Part of a small language model's weights.
Architecture: RMSNorm before each block, rotary positions, no biases in attention or MLP, normalized queries and keys, shifted keys, normalized values, value embeddings, hashed n-gram embeddings, an embedding shortcut, capped logits.
Training: a variant of Adam for these matrices, 822M tokens, 4291 steps.
Each number is 500 + 50 x the weight over its row's rms, rounded and kept within 0 to 999. Layers, rows and columns count from 0. Numbers have three digits each. The size before them is the row's rms in percent of the matrix's.

# k: layer 2 attention key, 512x512, rms 0.0421, rows 52-104, columns 384-511
# q: layer 2 attention query, 512x512, rms 0.0406, rows 53-104, columns 384-511
k52 063:582541555485574465576573465572584520494439492443579493476402450479525491539517487478558537509560478409489439531437474566529428522496408499552553497544567511464454518529502525603451434359627546528559551507579523519442489530478559376437571463430542514519478548444418450513441535586453555527585423487416506409519483436426463468502542427534447432494481606585468561540434533467466510533504
q53 067:549488497411562493523525500510509492520526495418447398569506386643500471480488543500461521544397534521494492470468490553461534510546538456478468547459570560493468549482464500514560537415485471454434530438530477545572488433462526584583432566463524377547543416502426530462498561525511530520500472540491556557557424515507568533482472457589507487497492518659521538556489491503530455412619
k53 057:499506539484489549432491475486444467470555534429484587353462420486534614466580487464456471524425566514430424495460575481566454446518495546443489422583515505455512580429530473488512582542437540588485478421583467562522529543480508539453502463526530440508462466518465418492516564488467512483443475442504398569558502457533439506551512577462574488477539460558515531454476563470420480511497
q54 071:580533488466496501474529414574588523460552518467561462469464545526565525485473546545541471538595433484530541478539420437509450468594538474488545529533460522492472492455587490491489551508469551436501556498528562534457536606392430579477475561437528490520519524482440442502574546516535557482523486509573500455387484455524504527516512530554515533526479544447492466439394574524568381519588
k54 061:510502498501579543562535479561514530441435446463420584425509491550598453621383521605444502498509413454547483494490443422466453442456438420454574495492522501618432563562494406532487449523564506487534534457591482464458531532417582456521491527503529541478456524533461530533462396551522555405492485458493498551607524542529520582590589464449568503519574489500531483453420575491545523560528
q55 070:565568576446511533519486461427453528500491383384499535593544600462563550450559461513552522468508474468448489505612504556531442508545486477455620458510511485596454483484464499483492378488535472559538455451562549522467487455544481633427526396538414568502493558472422523560538510490526480545489583573543533455566476502489599426515510531457597440491423495575530461529577507448523511574455
k55 066:589557463547511545461516492544529439516483522492543490482444503554451466528493515459421482532521537581512500414568460645588460488612550495482491603509523496495407466471480478555455507412537494454468470537531510523544520446457569514509421504499379515548525552400540543470542572469423495588487440487450468468447438420468445441555513498579510483508604531557554546577452402487522503491493
q56 075:571501427493535522540549512471408467445477593564559423620546527466470588394559512534509591566442491506574433487501552576490512421517466524540442531537525512569525525398542582364507535461484528529525432529453544555479474462532468467477537505494490466428449577456502517402445463445510514493562543383467481499574554462469502482430458517446490571535533467472553476469547554519427559615439
k56 066:452498532500451633434532470611522499572506503470437524556501459462570486425476432432515536512498612449499420579462547621531508469421513476493484514409390496414464520470425560397592482539434583545503484572448526481470492441501466466551518525483505459443480616512524472439484532464521508473473482468467535473605577480497483409478456469495532539499487386479492514476470543488413463419453
q57 087:381498517470561468492555491515601478450463429483473551462460531513474430493547499537486470506590465401490403524553412520462466510479422527595592532582563430533476473592504410528526470550535480531511525486456510447452482531539480566504525425430510541389496469511443521541508435578490520397474530543464592518532537553454472511523565479471567390434523567439452517517488494553450403451493
k57 060:415516388515592425621501493543485432517481510482552495534535491477514447505470525576503435558559413467538552496447493511473433525471424427558559461477541528404528550519496521366489485529486531508549510481514501528539483452539528490473613477531481458442529610479461516481470384654505536400589605492510545441592430463464505458551454527435424423379476488466562418453571561502474435535452
q58 077:487414492532456599381430492432455429554541574503424439477561542569515531449607485448508492504416580541458538474457507536568474431450583477482458506490454547493565444430453500495489509480489531568501461570441502584446515510477381394473411606504476405530550452611517466515498549366387441570417493463479525488560502492476509494418484435507494503482518462598523573502529492485425537563445
k58 084:499503458487428516435486514466448460489582539526461448491586555490432561393531496525434394569440589526530601466500468495434549450525571443505444566564469516521487564371475515449494511557505455538463500518466434470460430464471454550522475575531498471465518588518563486541465559440431358575468601420452481486414536445508499525429480531499497521569527458508478467528505494564493443530518
q59 087:531559469444503468500417554497516594505484607420492467444537487548468532510489512518575507502473462506460490528516560503515524526478550504537358480490515540472505566512473589496501509499500540446504532531523611497435490524384547509516439536509445445519495525548549521451528510429491505535490468439484458487501424525508466456481501513502487556552551455544531483431512563454494579511554
k59 073:534469468402429488549480490540523541457503629463472481440452472575535499492436506541489506617471476503577527542538448479483496551545534497540581568521501533523508476443538573489523548538463521368544541470419442486474466541441456497528446535468494579478555520525482423406590523460544498521475480573434499501528565542439438569486524422523474553542540386491494465455445486571415471475491
q60 080:498515513582579498550494546531642541512541397480449491512549531539544543557551487596517469491543509546454452514520447523507553433459487556453505584528406475471521501590583484522478412525472462500516548461428498446528491460554510459454495448526494564454528429442422530570517518587531568435451575566508439461526480541473507507505569500446486450513498530505477449511538449566539542434579
k60 069:467490499589513407439564573484512504526456540473559434444509516492405397451534418500478493517431487526503541509494449488463531441484575407492478531505453562562543517441470558473579483517533473458394392450515451557490470402424429453593555645567476533447558500491601542534475548511438469511495522548460538493420532502432439573446429474448476518468484420438501536543426483539434520553491
q61 072:436465508520468464597502549546495517468584504552508474497537501554505440555499552535512507509544481582530514472515513526372519503520578486469556509476410524560506461489464494408499556526437445484442457512505554536419495515464533498496447459474487544430561589483607575492484522471465492520503536485447465560493445471493460463510497480537488443501535514452537522615510514503503456418606
k61 068:448539469506471525513493546516466408507476501489399455465427462564542455422456535553448516449359551546526493513459548405490524434539451503496512512460537540547589454431526484534612549533452469593518548546461472554603476479570471524560487480418539502477484664545553508505579508514461550491464510523460458537500506518457551488527470454479540440498556432530444470573500539525406505484483
q62 115:549583454519555482502485530589501529478408474555484500478439473463477474511477465548509500542534383405558428446541517505492474553512451535570537435491558496428463576505488485506490442488449520438534527451462480453487498495494576577421564438490462631447485558488516562505518399527574540489631485511518493444530488566480460502532518491426466579501468536524467492377472520506610564572532
k62 060:419480562440491525419435496506556538503467553480506487477543476464527580501490448476454478469407469472604551539446442517518521466509578491564573569433535531439586543584471593558468484462486483374470459549471532532499510545496448516492534521374436553481516451442482482487521412399508536523417575576511445514571512514498491547459443441555537429520446559494469649455430572518489498505513
q63 082:543433543492450518527492520444574516492480473389471608556506520551550533470563515470533546465473540584545494422514470520506502361480460543474540558532474490576585412588517557432460473405533498538523464453531485478509518506569397525481482553468598451495477422510403437477458457521531501411459556546523561528601605464559496523371509479551528492561547469464465557593557539422378389465525
k63 071:558586499526534514522439515514466523419411473474535588539478482448474462501517500580459517439561487539506435513542554550546449436472428473471496435518501476587421475580505374372505426561448503445495500467563483560557525496499533487519608395504459441467460485560448479489555548481441447543479418479516590612592512504531491478608529435464571430474539450446468513460533497475454567539570
q64 123:538421377583530445459564539515512457493522611462515494560465507485537488481505542544538441463525493414542526510499516507394348490539487565510498553492498510596489535494507473486447451538408431515483478517475453522524543519462543545544498501471504562498569513471553481465475423546520470512547558501429506521503548583540511500471528595572392522559396617539498479514507489442570494515525
k64 121:494425333547514419467574588522494460448500565464474531539498508451460508485476531521536452469511536380513565508503518508391326459541499530483509545515474519603488545482499459450480447464429493520519461560463433491531532517494518579553484509442494534480561564463572485480438469541469506505527517457434526552482584587488546472480473576553439532545451571527482510510527525456567463530488
q65 119:544489520425463580595533533468503516536564485454495512556554454557469514482452504498511457463424564502422484514530495582517522533476447483487501467524508540480504523499524374539443538482521360554565499560499513512491546565482535500478492497552480522499554480540495511529474517537564458518479464496417590535531537416474541473397471455513524451419524472470526488526517613466518482461448
k65 125:530500553454425563602530514501454531499554510489479579551583446530439492518480491517491444442379526482403479510503533511479509519486487479490519521441537523476506517479538400514469480478486341545530502529475475527487531568447569447449520472564469523498546490492546485550450497530565477496474498487437602503545502443569513419390454445479530426504501479432586447515475582476539492455439
q66 116:565450463449537412472505430465446393563446476490417410514493388465552487526625504556563515495448467492486514509513545424508563381463456587475441463506540566513417555483468472534509517465479432464504435469628500519496518410478454510561491562492407461436437428569443442585500528510506433538461636455440531540502458577479449475520603515454524419548468492501538454474553616463462496544516
k66 127:555436456434550430475506429462438416612464505451420423513541409473530479504614523522574496499443481484507550530503568438516575426433467563453402448463533570519481537455456445492488492453504454515483417478565495519495510436494466517558480590522423449449464473586496449535539543473501461547449596501471490593544483553498484424522642503472517404493493464520537478499576623461465460567513
q67 126:502429557522503444504484481465479403630566492450514465479530515387533486483513514470525486472507479494502549506528433526635459511480511526476564525469535527487492540423502473550545475452566477518470519493558451543579519458588559473481457388420581405473492471469488451526510502556440492425498483463511564431507477550442555467504492426480537482490573481498425499589499448504445508476508
k67 130:506455521541541436491465503493470408612595457465530476481522496404514451474456537471535461501538451516533561500521417506602487543524484515494534527459561539482474586434504494570507475462552450425466507537550486539613499463568611426459474440437566477513476463486490492538488509512477428438514450427453574460525438526426551443493506427486514471509580515474427468553516459495413512488535
q68 126:519545447493515531481585522533444476369453510478485527469538499578488529529595460502473517449471534501546573429479514539536552416380590569492490553380457474504495460544551493483464412464500597521520448555461535590514510474503480508495583543523554445444522491550563504497509512493465549495537504499546511480458582489484503437421389492508464532500466415515460596580402484457571482468431
k68 131:561568458483531519462583519546491504368465441491483509453524494538497502560590447520474477423494552443523558517507467520549565436418604527507510493407487452463483438556534493524452381460543539497486530505485533538493505488456507521504571488492520456478484490558570524501515540495480565479475504525535476460431578549489505437399416524465483523486468401499448575530384483499592463454434
q69 126:529512393529441513502501461489413413400537478465534602545455534490468441433600383517507500466475518429448482427442487439478542514445509486388509415433531504421510440548575446481515471455480569485560487533403488506590499535371474361534492495518449445440513413619433500464500462545485642505507486466519532588467503559466500436523571462585521435448410504500444548582440458497518477492498
k69 132:534522409495472507486494487499429438423516520463561601562470529462458444448564332489515529465531511440494524437465439440461475497481523440431499467429543564410510453511537464450473467454507576494523448539456555491554479556358529314559475503475441427394522445586446529492516491528487617468521460491506540559462491523474554465493570435571518442454417502531422482541424450495555488426493
q70 121:477467487526604501486536508472478471571494540537462472564539534543534440485566429569432521572459557532492545459444439548552438411530559533494530495532417509484465505413494499380519496599524459544500608437599555494516486475485485566547512534582543508569467452428538528485545497460565529445469548484487429492474396403462460464514624496490545533460482555460504539484537533498492455510467
k70 130:477468495532609486502494501460527433556472503512475507541539565543499442499578390555444544607473556523541516460397425524540458366577585540505492502559393548471447514398456552382499502576505456515535601473589551483526459476489480565516511497553546455544515494442542509505507481478495505413543547472467429523483433426472461438554614469479554544517493574474495529434553500514516462473453
q71 130:518454414422578439553491521469415464478477417585421434586464457486507508492451434486501634474530484471443468455497528457447530509469511471421587490476491626503576499454492437614450410544515509472529429483555486566513558513526551446475560467395424541616482384423566526479438549485444550540513550501530493553489462418503484467471552437438475463496514518385518492534518434524413572523489
k71 133:552448430377552404608480499485391454488469429563469489587478470490496507508447465461503594475502455473464478474505508446464540479445485477417606487438487597504574466455504452587467416560506506480545464512515483563503540483524516478476547483427461534548465437387541512455444573495487586549529518514485500596526466436488464466474550438420460483522522525397518483537493484541422519519498
q72 125:465449515498461576416476594462413537509471514515493527543541390523580524561614482467497532563554478575513485475542534422590524490488420528473485565518412570504546564477546513457473448516469456542472527404467479493462441431588478551474477435502491507487482459572446525513448502536429537488524551531525398440508536499573472528501512512606499495520430478496496481440550444508512443567487
k72 132:491443516480454565444464572440448557503464476470487523514572363511566498522594509428521513538556466560500478448514548387567497508488448490488508554530429563488556577444539540517468450524417473586490577388499436470466443450548466500520440424536487506516466461566475506501409439548416565508538558506541415450496544473569510513491474529573518556520412491507525468462520438527537444551484
q73 128:450456464464420578485571535474499447493535474479549502509426572407481494465427456515517518529471574520456522443435512485581529496601443415476472511589456468510503503515498466504482519548561468461539488513447473440465487639500436605518551471525485499495461497503521474422429528524493474536427515490595563529507547497522523563568606546557533430464554522467476484410549461535418554454546
k73 131:428452492461437578498547502483533458478546490492554513459400567399476509456444453482506481536471554535480511457452468463559529497583464441479465513575448487500547520516488436460502480517543480439549492505488453458480484630517403606551525445486524513513499529509522472393434537496489488497417485480572579540483567492499515544543621549535512458556566503470494521404571489507485580470516
q74 125:555435440504476499510490590480474494534445517445523516492511496537459408494509453505485492454566466453395556471504446530470491600449511472439601559435634500500551434510501528502481521565493458576463429479489513620482483496497523532526459513474569451554447581483425561506440443549518492469560597479537475484490462563388537490495472503586421488607515565548617559465476459448434527489487
k74 127:545407435494494502498494592487503496529443533447535535512502524524461422485496430486488449442571478470388535508504427518525482567452528449458576574465620481503518451518503540473495528545501477537462431456491512602496492480488547541509465464475583411569449559486439546475463485543507504454534590487510509491453477592419523447476501521567380499596510523539622577508445481452409517487500
q75 126:486537526478502489566537552494527591521437503515590594461543555469541482595560502505642593523498493531486557467528470519463462423547544533565492473476464561523451554626524547501520511502473471474502532564481556530453523545430475526509474420527562498556479447522445467436432546571518461511477590420492493443475483525611423514517483543495507471456446530528567458437447487534524469560474
k75 129:524520530478487520530518577503548583565434513516577539499577557468564476581544504484608612507460475560480561445495476568487444411570552534548498441494490615550476503552521591538502531511469464484483591521436534524450523533428480500528476459538560484553460436559439471459426552535540478530491635394504489473447497535606393536495461534475535473482471525546552428474423501541535496564470
q76 113:517591556528640483552451476532399466477544440458480401499528412459558626499463453547551398489567521611525467408509445481618471468511482524517469464491466456484528488438487486495460445475482514415535598472482539462545492556560559486519504418537526498525502419528557542493426502492480455546436462415406511430537514495512451487467487511489570518479430632486506526476541518466467525568550
k76 126:530549580547641488537498453507374445484545451447460401523526410445568610530491473550537414512536537590539480431563470502661446451527462533464468429499501421474526502476487496523494457486479492423561562497509575447587550523529547499514526428544521519559531429540538542487407486518479466499437477434456533394522471463534456487497476503488598509469426599511521495501560496480481492582534
q77 118:514489393378467531490475461505484441547498532528496428472457540523506551426514474548557429503426462534448492527496431511617442466501518460496478504435466544551463470449515553393494444486511500579540437495502494462407519535513434489493497401514457403517602485487521578469501540503468460506429536508464546564521454424500502456519481557577533578495566518483500585555439465531492523414537
k77 130:520551439381461578533461433535473479503555521552501432488482525489492564441530503528595413484398471523488483538509434481591444447537531523489465506463484564555476435498519530413497443498492493605561454532492496452419569538512414503446494373483456426530590469463501547454504513494451468528441519508484481559465458474480493461486488543583495605492549552477500594549445503541487506421575
q78 122:468531381601466421515502504441596489435517417482484555518486536422516563469546489510373487491535482492499445490518539513549405357501513510480461421532504472469526533405484537565540560551576475562507553528559425489427590493418484448534473566547479554614409547569550566529487492493522529490469468534540320474403516489524504533501518447449531472383551450528543531513479495472525526457472
k78 125:490512394569461459510449515436607497445531454520482588523467570426500567487514506511390484492521479463487476459539560538564402413497557548513459411520518507435517558416464500538520534547589495554491511545556402492455565518423522417519477506510447536622401542530501524544481454486486536545501466525531295500414487491527496513481510426473516468395542475516548553516519509473538519485452
q79 119:588464497555558445511440434470495474626560503396563464521515555488463426560515438516452412546439548535526535497497472531526482449493480580460550429439372399470529551548541510590483458531517488556533425551463487530513458557521586548487456479495503543530526637406580561569411405538451482523559464486546520454477558494525463501460552409502472521466511414612443444463541567529516533510510
k79 123:575459509542530460507442431425497501624568495410503477533496562484446380588497417486459415558410559533519546489493490554516473387517479540452511488424413441506561548535548523565488442505509461556527391580503501501552436560547577487465487478492496531516482609398608597573426411561444505505517454486486528436489518475544457480432554411494493543480469439576440478454551550483485535496486
q80 126:465525561407481550532551509473571518519454388489496479491429500471485494555448447568626497498423565489497507460570533459479466580557559556516537627454521584487569613463564529543503462445491471479485577431494478580486501510530464487449549471416443609456434485504558471500436522455507518470545590541454578577417528510539375478516527470560513485492508623560512338479432531486494466481548
k80 131:474556566456496541523512518459537548546411370515474494511451501461483491540424452599616491475431565443497517460549478472464471536579590532538554583445508610458577616476546516558489490460478467444516554446495462582527487506524504523428541453461404579435389492522593497482455492430513519473530567524465585533427529509530446491549526503523513483479507601584494392519420497513489474487511
q81 119:493424480476501458393529496512510533454540490544470533345524526477524516498414492484461524485469509506501593559474481486615428482496540539477532425374450542518460389469500492504451520560519430491556468467478443480472587507495436428500551563511510532533534369411528527453400506525515534489430601574570630393439520542458371560570474388471523586446484476408486567522470524527468557384458
k81 122:488456466423495445438499481555514536496529462518458542359526534496539526463439486507459539530463503516496574563475507468591426461479458535464504437391478537519468365457531492503467527530531440444533494463454445481477551516498465461465508555488524478534571388454550520444445503490528498485436576551582623451483543583398416551628513362490526568451523510462458553507479546530479547340465
q82 125:463474484451490483555504501527487561504472448460470468455464403466507455420466500432547472486592531517549575561543452520510425412460574441464486499589426475507469524410442501465560503543556607601507529520475521514576475405447538426498454499496468444413592511439491532487497549485502432507539485531537562529510458540489522465482496451534562381458485506393493567444372585545461487529429
k82 125:449472517450512522579489497561517554474482462459476486497494407468477491429474454437497516484555591515523634561531458564467423403476607469446502484549449484512463533409473498467534480566519608597507544529497525527564453393483546498501459503493487431376615467442503530468515548493541443496554498555532597529503469527496507433494460468527556372451491502378462548456422610507464511517481
q83 122:494504560479495421443531493491499540337496457429470574616599539474474534447452477564531574375482450416389469544436536488516465495580476636535485530491477579440523416515497488496495472537459447563490474478442542457470486426509561456499347465522427471520419448489534549514505515490445502561570451482538530464578553497500470551608464602485509430499469467469503554472545551428520519477510
k83 123:515512608457542472393573508459534527333494421432458612634557551471462522434469496576523557430486441420414459535453540515529486461594498634541528534532438549463542463513543485518491501532488426556492461492457532461474518455484557467509355520505421489520426513507481554513511552518402488521603478451542536458559529491469450583616463580514503415506449464495474528514535559436515569429488
q84 127:491616459490520473475481505463469419567471467534462550670497607458526426565515528558445459578409495443500587463462548576445527493488497439519444584542540509560526476527546544635545514486512413447418496416448499529591484483515598433542496618549473469563516595600516468542509500527508502463540462488457521537508501532535513549533494472396487546431527486683552480531482468547437524512447
k84 126:494608454493492489481543535476458418510501461516497549633493631476553445520510564513405454576413479431504592447469554570401483511450488450482462555544553495545528467482503531602582482458529460457381491454452497544580446468526577455517499600540503471565522582606516425536519523538570525454521485489474539541512489523542534547484528498418468520441507478653559487530452507527444507537434
q85 122:503510498543551463527445503537552501444460524540389567557449555460509500409520465401467357523602460502509547456579571546502557478445536550408462596511511542492481485445468472457521587506634438463511490548575462456620547519473493499525581588580521417540535531473600602460486532487527464568523434525408471485443459469466529456452594543468452534562547557520514497552486537517558486555487
k85 127:508491562501561452547446491546565503461447540555406571553469529471471523424494508409481372551560468556500527466557538503551550460418552541401467611466525550469485530456472510420511557532620473454514472534548470428600606516525527467480561596608530430536524556425620567445460531476526513535530467506437477502461484483458534436448570533477471548541571581548448491544500534507552497611482
q86 128:471566564464542495443543499548500468457499484522553509394456455555485519497558458589522565512515498457584484495520423577459486470406475545491493468515438495485549538426510497515504537381436482497493522505444588470485454442483576487464471462636589538498513541508544564393497468581451496485539497527567476497451461465505460506561510487571474507438437408407459545578482637508505428494546
k86 128:492586578490530488448513475538482505498494480571555475429452471494490479481498461602530631509523543455604498498543405579505513433437509543485501485522416520484528502445525479499493505438475524494504543532437566483518490483522557456495452476582570551524519520492529576438508475598445525477552520544545484475441482481530498526535496487570496543449467420419464563588444557483482425459510
q87 123:468655541473441459573496405510480420507519494445436426518570548475550369543555549534493517545475462510465479457470524484544525508618543430591495492479394483554493507609556518511501484474526450402477430552508442524476453483493511440454487538478438498520471423467441510567520433535518448502412477518533486452541550452463567578487502560504548487496534555474493577564559539536498349439531
k87 127:555634518486494436510465512499467432496562453445428399544586530470576376573506547540500481530452460535493444484476500431535522493598548450576510500471400491523464502619528493496507505448533451407500475512516464511484392485481538442498502518479411526549472453504408533604538440527508483515455508491526469430553537449498562552434477539532548489484526522491514586547545463603473380423557
q88 120:541479376556541518590534472555545513460464506451408475460479420428470517471630447551521466507431515485427521453557428479559514644502543601524526529504406473424522444583471482459409521563473481578533641493429500502535578502497571544437576425542531458519508420533478557531548513489517464451512458467557455485467415646484513401543416561551605488473498473485481467493557467506500469471476
k88 129:539423390600553469586599436553535497476484479481382507447477429391473483429635447530552448527417504518444527470561448472546512601519527549520528506519424458434523431548462474464406507546487486585484615498441559490563574566511552542440546442532510441532526429539458576577501503522524514456515498476560480495447415574488491354551441593521583473486512472442504481498533448543449440511502
q89 127:585556502520518512552453560464511535390465451461566458481359461374464402600571469477505446518535466428564484532478528439474562537547437530420411518319500482459481440495499482535479469489542529511450452516490454575343531557451544452420448454478482546499548486514493463581460539473492532517469485573485530590568440505517499555406542451498555502464541569484506409544431500525585527549488
k89 130:577596507492537481548473548466490542372461454471565486478379416367487372571523451479466448505561498451532497548489477461489567521564405541476410528356553480457449442492497480527523469531547512456471472514521452569355522563460536465421450455503441515473571494509502469519499506491500547499476464561479506572534440499502511543384555458513543511491542600448513444534451518493540544592497
q90 124:549549511551483580546465511509473488547455504532524487497490542437439448532509423583538496473523426406578492517530465430517527545627457531473537525487515515519393506524531426424462461437482505540468407520457478471554599458518547511548404509437494427496492516427568472545443461451407487450475507439516450478504442498484656481460501510456487484403508493385439558558492547468561526522457
k90 128:531548501545502588534462496505473537531416511525545437473448553398445477490504443583538493451537456430549520527506423451487536548558446544494518465495518509519396498513509421419472475430456523584489409478458481501556570413537527534525406498449492446447487496422567457554455464486393494449468502433504442467491474510481662472445480487464490508395536473395436587556478530439544493535490
q91 125:470479499501524520433558510566526577540420506313503428545550467534487476460527492533508474424559509483592414553493480536494463468498426507539447454544541513496473455508526457384522476514496569444411506424473402511470568482525429463560512482417511545568499528489530472569521500505468472425413502495507485500524503491530486520441548411467505489473495531533516513410473462609513426521527
k91 134:476511474519517535437593495533511565530388481367532428526537458498516467497524508583496505456565502469602390618508467549499486455534406528524460493555508518501448453539496449427532458510448582436413508445495456531512508474537415455537547510413489580585484565514530492541512485498482517434458438537513487456545525466563464516457602450476538494473455526510485524399517455559548422533506
q92 117:507496516491532497480532504455498545555540590440457501481418552511362477555598567486605553422467491558551557455588424529491495476567554505397490548545519601471530569502547493485510522527553477478471475505520539454486581411458573624527452504456522513510453474478465514553498508506444462476525480541498559522374475571474499543536503503468481519460440537547516490518452576509525484583454
k92 117:487470503466547470523554502504523540549493575440473486434409509503362412575592534449600537467457457502586506457561437561524471487546507547405521529522525577443534534512524477476545465513543489494465479492516511441463594408474557625545450485477511522476487476517469530515505472483461466495540504581505509552472478614480493523501468500478497516474461512562538454473451608498526511570469
q93 126:435510452578577554464468483497487448555535536554494464497514501494499551457405457433597487522526591562376565432500520588401425551489528549658480479459422474541591480409556542457530515500390503528497479427483441522490437490437548487546502491498519516464513570467456473594524505497419529471508543500541520464557629528476443531471589520491575506452541494414510479423536542506523484471472
k93 126:440524399565574543462500502475486421572562579552522512485476458528488553457400481459565448522532562568395556427488495568377417559504530556604472498445463533517583511409576542484524516551388515549506504421481453510484430476462531494528478481513519543481540554447459449612524528490441519473500511462540462480546601536450497543486590512529575496469553497405525482376531558507482482463462
q94 125:515506457378478501563487518504564535382562504440442580582507412570500531552561476446540384491441513564644524439459507508490445407551532482523488505508517511546527525523531537453552419463464505480461470423514496544531484534530539477439551478527460494529488481447518584493453471583580489538522514513568478514357545516460536510517521561480544481470507545451639517461551545512477560529482
k94 134:532530433462497503524503458544549546349559527426436556593473440540474549591574469414544411514447501564682487450460480502498447433574486514505486530513482488508496510533516523421581428500449521449455489413538533525504440571536522470448569506518490525534525499457528598506458468548567476529502494520541498498368561493482516511518509516443543455505480487467594545426529558461479558501506
q95 118:574432495587539462510510573479327487438496472487464419555443497510337405483483581509523507454476524396460469492566572466483441506497550477427426498508562465540567487521495484545498457563474528417456511613509629543505454514493379529462479486506446547502616576465551462482456516492566476471398550475522425481535428523426472602497558480409452497556483549452515559563461441489511522495525
k95 122:582456497569502426497482593504375481458498474508452401547460469495345412475478555520535516453450541394416486504503581488509425580493513447410425533481569491518542520485491484527499432555491547440458533624513608568539515464509396474462476490510480560520600580438559463477484529487560505444408582479508426511482450548435485586480551442429476507540507529473534569556447487498486521496505
q96 126:490532513502544546437464532522503429559466481540524459490517519506522501474528545518595495431546443434538514443599468627623499565534514474436509518388462467510432488352578533541488574515504508539530489477549564498560555589486377442536551499500440495482478509582420474519556534510562520485498509497548528480514437512476459453519487499535408469523476494568543552470548550432531389560534
k96 130:512538509449515564454465474502533430540492417544581507501548516504554474438545562486566490422559466466506500449591502610621532537567523478441513527422505435506389478371548534525493502516551487501528514456584557509590542602498428455544570475492412538535503499573445482510516552500555485493457519540535539501509419522482465476524502471563441488526480530544556559535550535421498419578561
q97 123:443447577514443473560537512483504510442475533548525452484560549425486461458475592522460479562409504389534534433515587501478540429535547448477509535479417514517476543430520510414450509491466541517514430512565461424574399588475460435497461448513495530531503426426515571541511466520576511552452508519485408573469483519500451596553429537462553386530503479503536480565524473540517483458549
k97 133:483448619563469468545538501531481534435532539520518483536596578448477479471455547527453467519374463414571507431526564456450547472493549446475507530458455540497496552424551513410458541488401542497488444517575459482551407573507477463508499437510470557550517434395515570574462476502616539504427532534520440550439481575501453615566408554512576399513463489483533521569511472505536471456553
q98 128:607548393452491513542509494449529595626372522509509511489474528502499396496461405420440432602417451436525514536538468488412513503500473513518459484556458454492535553476545549498508503555579469461519473445411394499375508526590531574448541482491445505422539515525583538584589568484444481493532482464464524509524494494439418511437502504520470475490516403479504485428503556467503479354634
k98 127:573546403493526509588496496473488563605345522542504493541499542492486410482467421456415434578428465414513498579549487463426484518499470486551483447546449452496560556519518507486551493597531472420498475415428429507448522540557575532477556466523440505427536515519590578584560583521489501500524480498467506494552522497455449517473530503473477496510538387482530468396521521479515503414606
q99 123:579516424556532515483509477465583531440529506422520507473543518565540517565486470521541500461465543529580500432438433482498390520444457476486474431421467437433488588565526493474485492474622498451500486547534523591485456479628480502398499498438519449372515473488440486534538489554541476452503532492526532478430501473424482486501591469541464421510468500508502449491509549484498498451368
k99 129:578560410573520543453531442454630529467521507462507494465551553536537503568468461541518521429449529540547491441458408458491393487490452515502464400425496460416478588568509517470502494488582507493484495553502543584483495501615482488418474439437483443383540479497444525522540472529538509478533551491552490445420506484422470538505608468493487407554473529556482517500507543515497484415386
q100 124:531417517507518459556510537466466439451416513481590470497582561429465511506609527418582541489449496530490476575442480469460442477377489527517521480443491532526564460556489539486561469450499423508477623494452428449431483563543438473454448472529428547487504465499506539438480558577433435506461463485471587467541529442515539440517500473547507512632529414477489415380489529471471457536479
k100 129:526429526517532496574496541497455459442418518481584482526608589466494480519587523408593531506454482544545451548453473505472472432415511522497558502459484524517560478563518550492551455463473452522468607493462462439483513592502449481494451477541432535544524464524530539408503533569442431533511468532482576434528503418515510419547470492530492458626507406490481414413498545462506462540504
q101 122:486495534433443486555448566491521455469449529515509513543489619504510540469450502510547503391626534539502524429559383444508588450536501484458567497533489392496512433376515457530394493427505499485511504469493467502452481482434485558477434447560560529446428433481532453477471520514518421503484507569466493467473475477431473525422467433507515554480502430434540564457471523520455516537499
k101 125:468470570420454550508447554503551496538446520525492514552483611508502564503432489494501500392618561510495512438563352436514570468553502517481522493547477448501508460330529522462402479468495551399484513484463502490457520468497465501465383489510531541480455420497487423492464538526533404516509522564475487456455439529451509543412477416502509564486501416458569547457474494520443488556501
q102 125:468427511530425569517390503540453489475500530524574524587500531533621478486400530558544456462487559561528550461550573539397531513438456511483491498504457517510501504499547460527502524510510497473497432558504558517434446547541490480466532593559461559596531549504463505515481489442523464450594550512446534459528439416601419537486494540480418627583538453507563417565424496569486567466485
k102 128:497470512538452587535418485540457474468491490545580564573495537549635479492402535537532451478498505521500528469521536529402503522421417537473556459529466478495469482518530452506500528476501504478505451532490537529455451562555493486426543591543461591577519549526459479511516433445504482468591508493458538474528433439538496552505485563499436605544541470478530435535453515561529572457538
q103 125:436509468457498515459442567501457554633585479513457440409532530459519541546419394542528526448573452466519397490584594482507534440434512638499512513533520446503404471539537479527540473492523555449395529523536470499489524487444553510490505432545540676536489476516456624526462521522516537530461544509495559452405467546500532423487493621543561558480448517491557542489495555597494502520519
k103 130:405505459477486505452446541490431545662588461483436486419513506446526558585457425516551535412558480489510405488558586464491572478416516626491514493581492469512421446534516509469584506487484522485377530518551442526469492499441511520501520421519499618552472458507437647520445541515512494511458543472500555452393490535483509480442513606547568560451444498495562540468492549571477483551473
q104 123:504454588476458488506434511416467524487474492477458531457594484443521549571470438508454505534523483512589471532456497496490523560520482527565527486510499554575569443534560571418460549518476491540517484512517465571530464501480545497461454418424474467503449481483525529474550489503539536512520479507562411487452491486501539528490567464509491386504501498439539482502510483514448552429574
k104 129:545462549478439500502459551412492464522477506470467527441567466458539531570480457459418502521501497474630422552428508494503512503580487532532539496495500527584560419563546573414450541531469494554477469472516499571509472512472508504471437398460469478537441483528528504423535502519525571495525501534535417481424469468506541516476564448531478390478488495450540480533476499577460555448545